Weights of a small GPT-style language model, trained from scratch on English Wikipedia: 15 layers, 453M tokens.
Each number is 500 + 25 x the weight over its row's rms, rounded and kept within 0 to 999. Layers, rows and columns count from 0. Numbers have three digits each. The size before them is the row's rms in percent of the matrix's.

# layer 10 MLP up, 1536x384, rms 0.13, rows 615-680, columns 192-239
101:492509517512514493486504505528491501488485520519484508477481482492509530519499545489457518482493525516506460479551510489409489511464492501521525
108:543500465502521489508548461490531472512484506522468479520458516514471495481506474528511469495502500480474472524557481491531501543530510535510471
100:564507469513482501500501511485445509511455497489496498477486517488474507543498533510491543462519476513503564489525498532511484505495491488478529
094:471552504492529483489556529517567475492500448528453506457500537505541478493549518506493482496468493515496520495541494518499488502538477491471451
101:495502480472527504515451529529478467484514534508520474473488505513515476485507504514526525462554469473495482480478509533541483508547464457505482
104:468492492531490520502530490488495513493470513503540487482498507488481488510510528538486511478526460474477439471554484517495491497507476479501514
105:492483517502510479487550520472530533537493486485502560501517526446493512482494524505509448550513510532491493489458526532512473502475475513504503
093:487534527473521501506489508484476480465511504466458495470429492502519453479473485519505528467481472481477513467508506509543526526483461485493566
097:515493525483452456461493489461508511527485517491471554473504495547546536464509492511474508500562456524498498511539445559511508550519491501515475
095:536485455468508533488503518494508503496511524481512537496516495502477466490474479509493504511469518499496507502461493532518512470452543528508494
104:553521490494464515492501491513490518532523527525482535527498502479495528506485521510485483490540472471523521493485498511498505507460476459544505
094:520442482496514475491523501499469488499454503466476459496497476503520455478509472487494510511508498488503493459492517484478493537532517498489515
108:509516517516497513511466519453543473506514512492523475536487509534515501481525468485525501494483456505502498469461450495511516490499501528508505
105:476503500500507523484512500520519501485497461491511534534513492462538530481460524462504487488511485520475532510529493499476543547485518481482467
094:487438454494489518458490536503513515472463465504515510502482494549507483472496506495500540491521507483462511535447466451475494498461497485511496
100:504519518513493523494494501509498517492513506521488473539514533475513504514487505474509488485514509508503451504524491521444516547510496492515494
099:522530495447411442495525482518467491500511517508469476496504507483515496524487539490501483475515487524499542496470530518457494520493514496512455
097:492538495470505503483520512524476494518503501496475493452513530497494526486435489511494478519511437475505498495517443514501518509545465528490462
101:514529488525531500492476462486503493472546508502487474491526516530552463447475486524480506464485490464467518493477500494504472528490516483505527
090:535479541470509506482548521515492479505492481473468503445494466479477502526491493516494512511464470493527489489495515491472512526467487491492450
104:481479495526483537541500495505449538491496486519436528515460547482550528485520463507509507473479474487560442502507522529501531529501487523531503
090:489529491515473492512470522525521504544501503447489446474511505504490483486470486524456514462484538492504497489474483489458530533492491536497496
101:519540468495489505495452473530495518496490529530520484502490504515483531518488482504490507503507513512464490494476482480516518545510496462508471
103:461502477496497504533498480499499497515483496471497492483474498501521514518502533491545515479508521484481465522460493497469550507488483488485506
099:520492499487521500473498479470503473481524502457520472533518472483515471517493473507535546452511524497482543475496472477472474504491507539511491
111:458519519467512470506506496508513497479546491476484479532472494552456522485493522487491487500491461503461471479543516492487535532566512507500467
110:469498469488483498507489493494486477514456526469490501467490465528510544511506474465507492524524518514473484497503521523468485487490503546508493
098:552501477479540535496522492530472523464533480491548482459471520500541511585501510501515520519537521528479476478477445532536496491462461508527512
101:512498490491461480423512520473482492526500529485501527482431501500483519469504526466497554507520517516511493516518480500547490490494472512523470
101:521476469482487500550502493458542505527498513503520516554526525525526515527518482472515504489500530502535471514483501508503537556511493473524486
109:502534481490519503494484504500514457487497499480498494506493484510503516472498463497556483467533493498499506463481453501538490578474487519493534
102:504501460532528515497469532532506522517497475501536513489547488517433528517478495513475497498527455492534478477512492483514482544473491539507477
099:517508487538501506483500486460483466491462469489482506532484461537492516498522485478460504499505471493452479493503472518562506471516483516482476
099:530520462487494506522536501523542451501507472495513481509510489458474494503550521527467477463479509482459498530488496473507499502469510496483504
080:484455456536489473482490534503495480467508445536475509491511535524498515496493455491501486516449496474516518468512507504506482530507513505453489
118:560508518496529468497495487479483533543471526519442504476519513505502512492497475508525509508494489505475485480505552470525516491471512473486516
102:479516474557457470511530493505491500475533492488481494511559492547504515505517480478513476543484500520456497470497507498497476490487480524562548
104:524524520508507458458475525533468513485523437524492500493521496525505494482441487493482467475511480466477473530518485495530482556488514486527461
098:493528509480523507493511497502463535428498505491536507445474506511486487527475503520526470501510467497465502497510509514478482502467479503484504
110:497452504483481483505475541494494484493502516535501520499472452485503514478510516528503486508469457488506507489497484489519473515466548481474519
108:467526478499559504473466483493538503498496457486508482495520516459508459458479510502522479476493471519520497511498520456502469493457501510540517
109:490518504502504517483496479500480522495511484491468497529509550551539512500482498485509505495478491474538498502487485461482485522559502486496483
102:515476455529457480539532545506509525493576514436537517490518480527485493514498508487500562542505494466477491490485531496510517532569499477528507
107:512475484469479503471473528466514481476448471420508468471476529528482530526487472511490488475502505480494485504529552513513496514482499507494548
098:531508517548466481532435527528485455502517451518466528496494518493491472476523495463476479509508496508475535538506526477515489534494500453513495
097:472484501465441491467477505502508486484492525497477515518449498501486420439507486485468517511498524507458447440531529467502500513500483496505514
102:466509475521502501487496505492487453489500475513541492504527475519514501541522499505470515458489492466542478535506529530486514534490521455531473
098:526456505495509483521521467505519503516508468476505502470531435447484479462529486523534508480458479498506498476462464531540500517507480520512468
092:468536493487531520537504502498491484498489479475547527472509462495448471482503493497453535502484536483501526465468504475466466481497458463498469
100:535438499506486514506488498457493534456501498455498535467517512498532481501483468483441525494508493517498430508486487537527433541531473489508483
090:549510491461490537525496537504470493528522468505532486483507518498538536488476551511566475497510474537497517480499434508486496487473493493507465
104:513534514505490482504516503501459499515465495490480533486544464545517517537488502499522473509503519496533499478456463476467515490453516468517538
104:478509542522509488438504488455461439531510423508510487489497462501498526500480528489509527498502505490501501457525513494505484473499488517478502
109:539483542506518500516470500492482517501496481505494498501577527507457429479448528543475507469479510542491478504471495520493497461475542491489534
095:478501486528515475508531511496498470457518536536457455568507515515495539471513545506487481469494488457484540506524506526509467525532473515484511
092:502514518484502518486475510484509523513498496500522493514525528488510461499512506489476543472465529440459529477506480514472505513520516508527514
103:501490497497541496534502497480491479482464508474508472516493491477475476496535477520533501495523439553552482519442479477472519532513551494544483
100:503505479501508487490532541525537519531487531500544541515524514485542491495481481510469508490482476482519495472487487499476489527481502517514512
094:471515507471501519526550501498506515468489583505500501530472513469533482492518496527503474483507497517501488534521518512483482503488506543558504
092:529438483498483510498479502493444506535505503517505454518497489453497499509502502506460502534505511514490511489466474525471468533511515514496493
105:467489460556526487484509523519497497471427522485530498512473471525497512505441472511515520534515504471484489471517533542460501555496498480482514
085:483502514519476507481468478449522506464481505482498506512502515478489486522535506470500478468486479507508508469449510468547488525507462471505426
107:511494535481462486542451512510510496488514489475475458499498532486462496517533478528477497453528466469525513508496508487485531448508513527496536
102:518528512469474495478542533486482499473545499481504517486519506451469542482507498506460474497496549532508450449493508502492562519532489484451505
097:419495455513473521511530507547508498465489525495490449517510476475486504514499463501496517480474503487547478518497462486479502446507513508478496
101:510502515485525493516476481522514454444507475487536517549491509466540477486525504499525489465461440493492491476503502471491518443471520541510526
# layer 10 MLP down (transposed), 1536x384, rms 0.128, rows 615-680, columns 192-239
102:518534511525490465513513503477509504493488515519497486489521512470508463482511472490499484491470465533482528484509499525518511463514493505495500
104:549470493473521521485512480531489505499533484480503506555488482495454510452492483469502484498471452523485514502508535516503500477519483530513492
096:451525508514474513512500495506518525478545451508524516499500513468519529485513504502451484468531500484534478494509531514474499529436511511520484
097:492468533545513466495420514496500493504534518492524526477507500455470483503513503470519525496492475492468511516459512480522538496506525504495514
100:513468498515557499479437535522470531496494536507545495510509495481503520528451511536502505449485450493512496450528485490481494492487521514509530
121:508512509522482550487513496504469512467487558497495466515533527531506526494454533506522538568520503504464503492491515520468507490505500516500500
105:478451486492505455544491442528488496496512442500483483521508504490489490486480525444502502535514492485511498480503507483533483584456502460514522
097:489517486504528496464502500442502500507519482520491470500502485454534521571500516488496491519483523471494482510468503495526493511522493495486503
098:476502519476478480487518493510484474496541485493527457503473514522491484506532494469511488507478505500500509471514521526515493529485487494532483
099:472468506527523491491479455520486491500499502515464507483456516508503473506516500526533517513489520469459494509533474472471485531473494564474415
107:476527516507484495474472492495501473513528564506482544498489521503462508489477500510529487488500495477509422475541498517495492508482544490505494
095:450535500513478481529494495472498533522487523485509516492472488531459509506498492477473508496502518459520504508518459513518478545486504530470495
116:479520490510492517485486530574525465519515492529479531558511497490516521515502475521493499501497491439503501486505466519517500483487486532487475
113:513499524479497473504460481491512507503497465497526509515540454480435503506491488507477517486470471487483476455485486482455562487516533478500446
093:470509497529469494481492452486503467487482504524505493463492526437484464467464485475515492498509536513495515524525480498453499521506466516546475
105:492527507513512492512553486500477460490518466520523503511502475477447497488487519492513536513543497439505486538533480502515515487510473541544532
100:531473495459506520524490540491541505514468533488499495470499483487488494485516495514486566493496542485454538524530511567513491531503489509490474
092:507477498499503474508527488507509489495487518494528449550485519437486510483501459475466451481510532501518494508533534518532499481491458527441491
098:486475517496556525479497511498441544488518496501504500507498523484511498480484492479500479473492503512493468550513499486481486523526511491517502
086:502515505513513539518484480517477516505468498483495525514491497514458463496475511527472463506499524466461513525502495480456516505504512490471501
110:477547496502464510506491509529478469515508455517491512499480499506514519446548497469482491508485511489469523501486481470468485495500530458469504
081:500509501509483510472495448530487494512483508495488544512485490492490503518522504472500506511465504476546456489491507495509565473487537504497490
095:460490508503493503483460472523504504520512474511485466504497487495492456491518473489499522492480484522498475497527523429470449505466496504489492
102:518520497505525471468555504503537518495454484487519510485453504503480479506532503479526508502500498454510476496563451493467498513502468485506544
110:474511509479458481491519491497518515508510487535523450490525511516509499469505496493501462462463522503507511501482497504539521508520530511586553
100:509531471499500517484493495461450509498507507506505505480538508510480504482477536479457489499507506520508536497529463465501533525472522501420521
114:491525508517511528482498497472486466493499456503523505511521533531536508505481537485500492479550509512488505487563532481508521461493492521547491
092:489547538540516503466520502490479446506544478569512471478485494521482507495497499451510474479493515493442540538477533485487530516531497514463512
105:488517513515495542473544527487508438538486492513531469510478493530507496508535504468481486512503449505438518516538519524503483508511474505491516
109:518508540507506481455520464532511491504496504514442510457501531458495546457511455484481495496510511493522523514523462494520483513501522453510479
105:449503497484504496467475481523503464482499494508496493472502512493498513494520485510505592519522477529497502487477503518514521478485492481545512
113:473497505488500499475440504512489503481464519470510473466525541491472515493540527536488510512512485529469459499480528522515516483490537549483512
108:537484483491513514532494439528512473502495535509523527452511528496504449521460525446486498498486488483492502504495508477497510486519471492509492
103:458468512527457520541498515506521537513519525476528491507507489486535471473527503496482518487499460485488540497520475475477531543493471488494528
081:434484521500533534526524499474487480508528510460468510482505475497515470534465482495473516496481489511466542545532503521526489495483467501507512
095:473515517489519465525506507510506499486472499501528516510476512507514513494463493488524486552481475504477480518515490487477484517509521502435540
110:461518502481496491522481456477489496504483526497510525517528443490510468534499474525490501478532531496485526493510474511441530482481468489492493
096:505496520480506506512439533507543501491482490504480497513513513470487494556512477467537513484523477457483514504510528476491486512475463498477519
099:477494519507505488417504498503507488486547485483501500513476489492468483488521490462518504513509470531462519501515482510466505494512519451531524
106:467546484535484519487504478453510456526505563512507495506474491508520530538467469520489472511461499502531526494456517480435491495505476487444515
105:517485502468482506531516473507461482526523509502485491488489502456497439499508515499514490474492518535487524498493514534534551495483457567520499
114:507501471519494503519447532514469499496496520472512501480520495475509511465506480516507477492487552517509512506469525483508475537533497470478488
106:511510502479542519519520514484559510531526450525455453502497520521507481493495501515509545494451511497485505504509504486453493486488484525510506
102:518453524511471558509487503465525477476475536466482509512533513469484488507536485493502509482498480529519496491524470515487519460495494469493564
089:466491501500514529499517466522472508472506506512524492489495486521533501487496503492496487539460489484466507467510500512497504496527522505497530
100:489488513502498493519525482486487459475538520468518484502464467500496454493515497502512499536514509515495502537482519532486500536473490556523505
115:530524498479486480448496495550485490485477474499471497499452498504511483513538532504509515450488521524504500499499487472490507538516497496468484
088:452483501516521480486500500465545520496516541513484491482467532500513459506475524466488468510479521513503491533506515434529541466529533497499499
092:551494469458472532504527493505494449503479476493523506514512459532463502509506542537536460512480531490497530518523498469508516500470510492467498
090:469540514526506468475491467474503514511477500481481487512503493515518510502477482490486441484444422514507500498493500493477526464500492494497487
101:478551530502546477532527469516505507506483482502513505464496567496480480516472500472542519471513507510517486497503504456519487492477540512532478
111:516494510495512485476440490530503465487460482480489493519479466509467481523470501511538527470523477470495501506516464532540494493476544464497509
105:497498508479514517500527480521496519493499493503493503488467478503499518556494486516509513503508525479495485516490471527463488500492472487499505
103:428465497501481511490494496517512533475478439491537507494505498496533518484489477471499510506500525489497490489509517499500500457497499492545459
103:508515459488527496474521515465546511460528564439508497532532527509468524483462497478548476524538476532469509457490518516503461500522494510512510
093:495542500491489495542470462534497428482479509496458501495504485492511494485547540512505484517552472466440567465524481515507503488465496503447521
104:503484446499477525540476460507452444476479525490503488500486511466507480487504516550501479472482504491495535523491464482515490483475482524445517
103:558508499525511502503506492500458468484545494484511506466519494503508460483503499517524497509460501511525529550475516500430525486495503468501522
103:482503486514553489486502501484553516506499498545508433480477449492538475498505452512513538501446506472488490490487506482452555434525481466480487
087:533541475518514490491506473515502499488516499491495509485488500491495494490527465478507457528488453506501490517500445539518518500501438511513481
105:520525528513448524499501512455490472470568516458509527537470480490500507503481527499491481495493515485501486521538482488467499501476495478450486
083:521510492536511510474529479487465489517462500481517501472505498551504508507478525478473503511540527538471524516490468478497506523527541505518518
116:510491509524496479553461535496511489492509483512526506528495534485482494508487519488504499524556538471501491528540474464484505528468479466534481
094:487513489472525531506525473497533488497502496476509485507483481495481510564491557458485489524441473477515528479504502487434488502489486544466487
082:448566546480495490501512485460476517516519558506507541461482497472489476492509496513491539453505519467467503553526506495454487513473537520478497
094:466500497461509530520480505480501523528502505502476479493485478502518464514488510492501446502482502484508518459494455539530488538480500536459488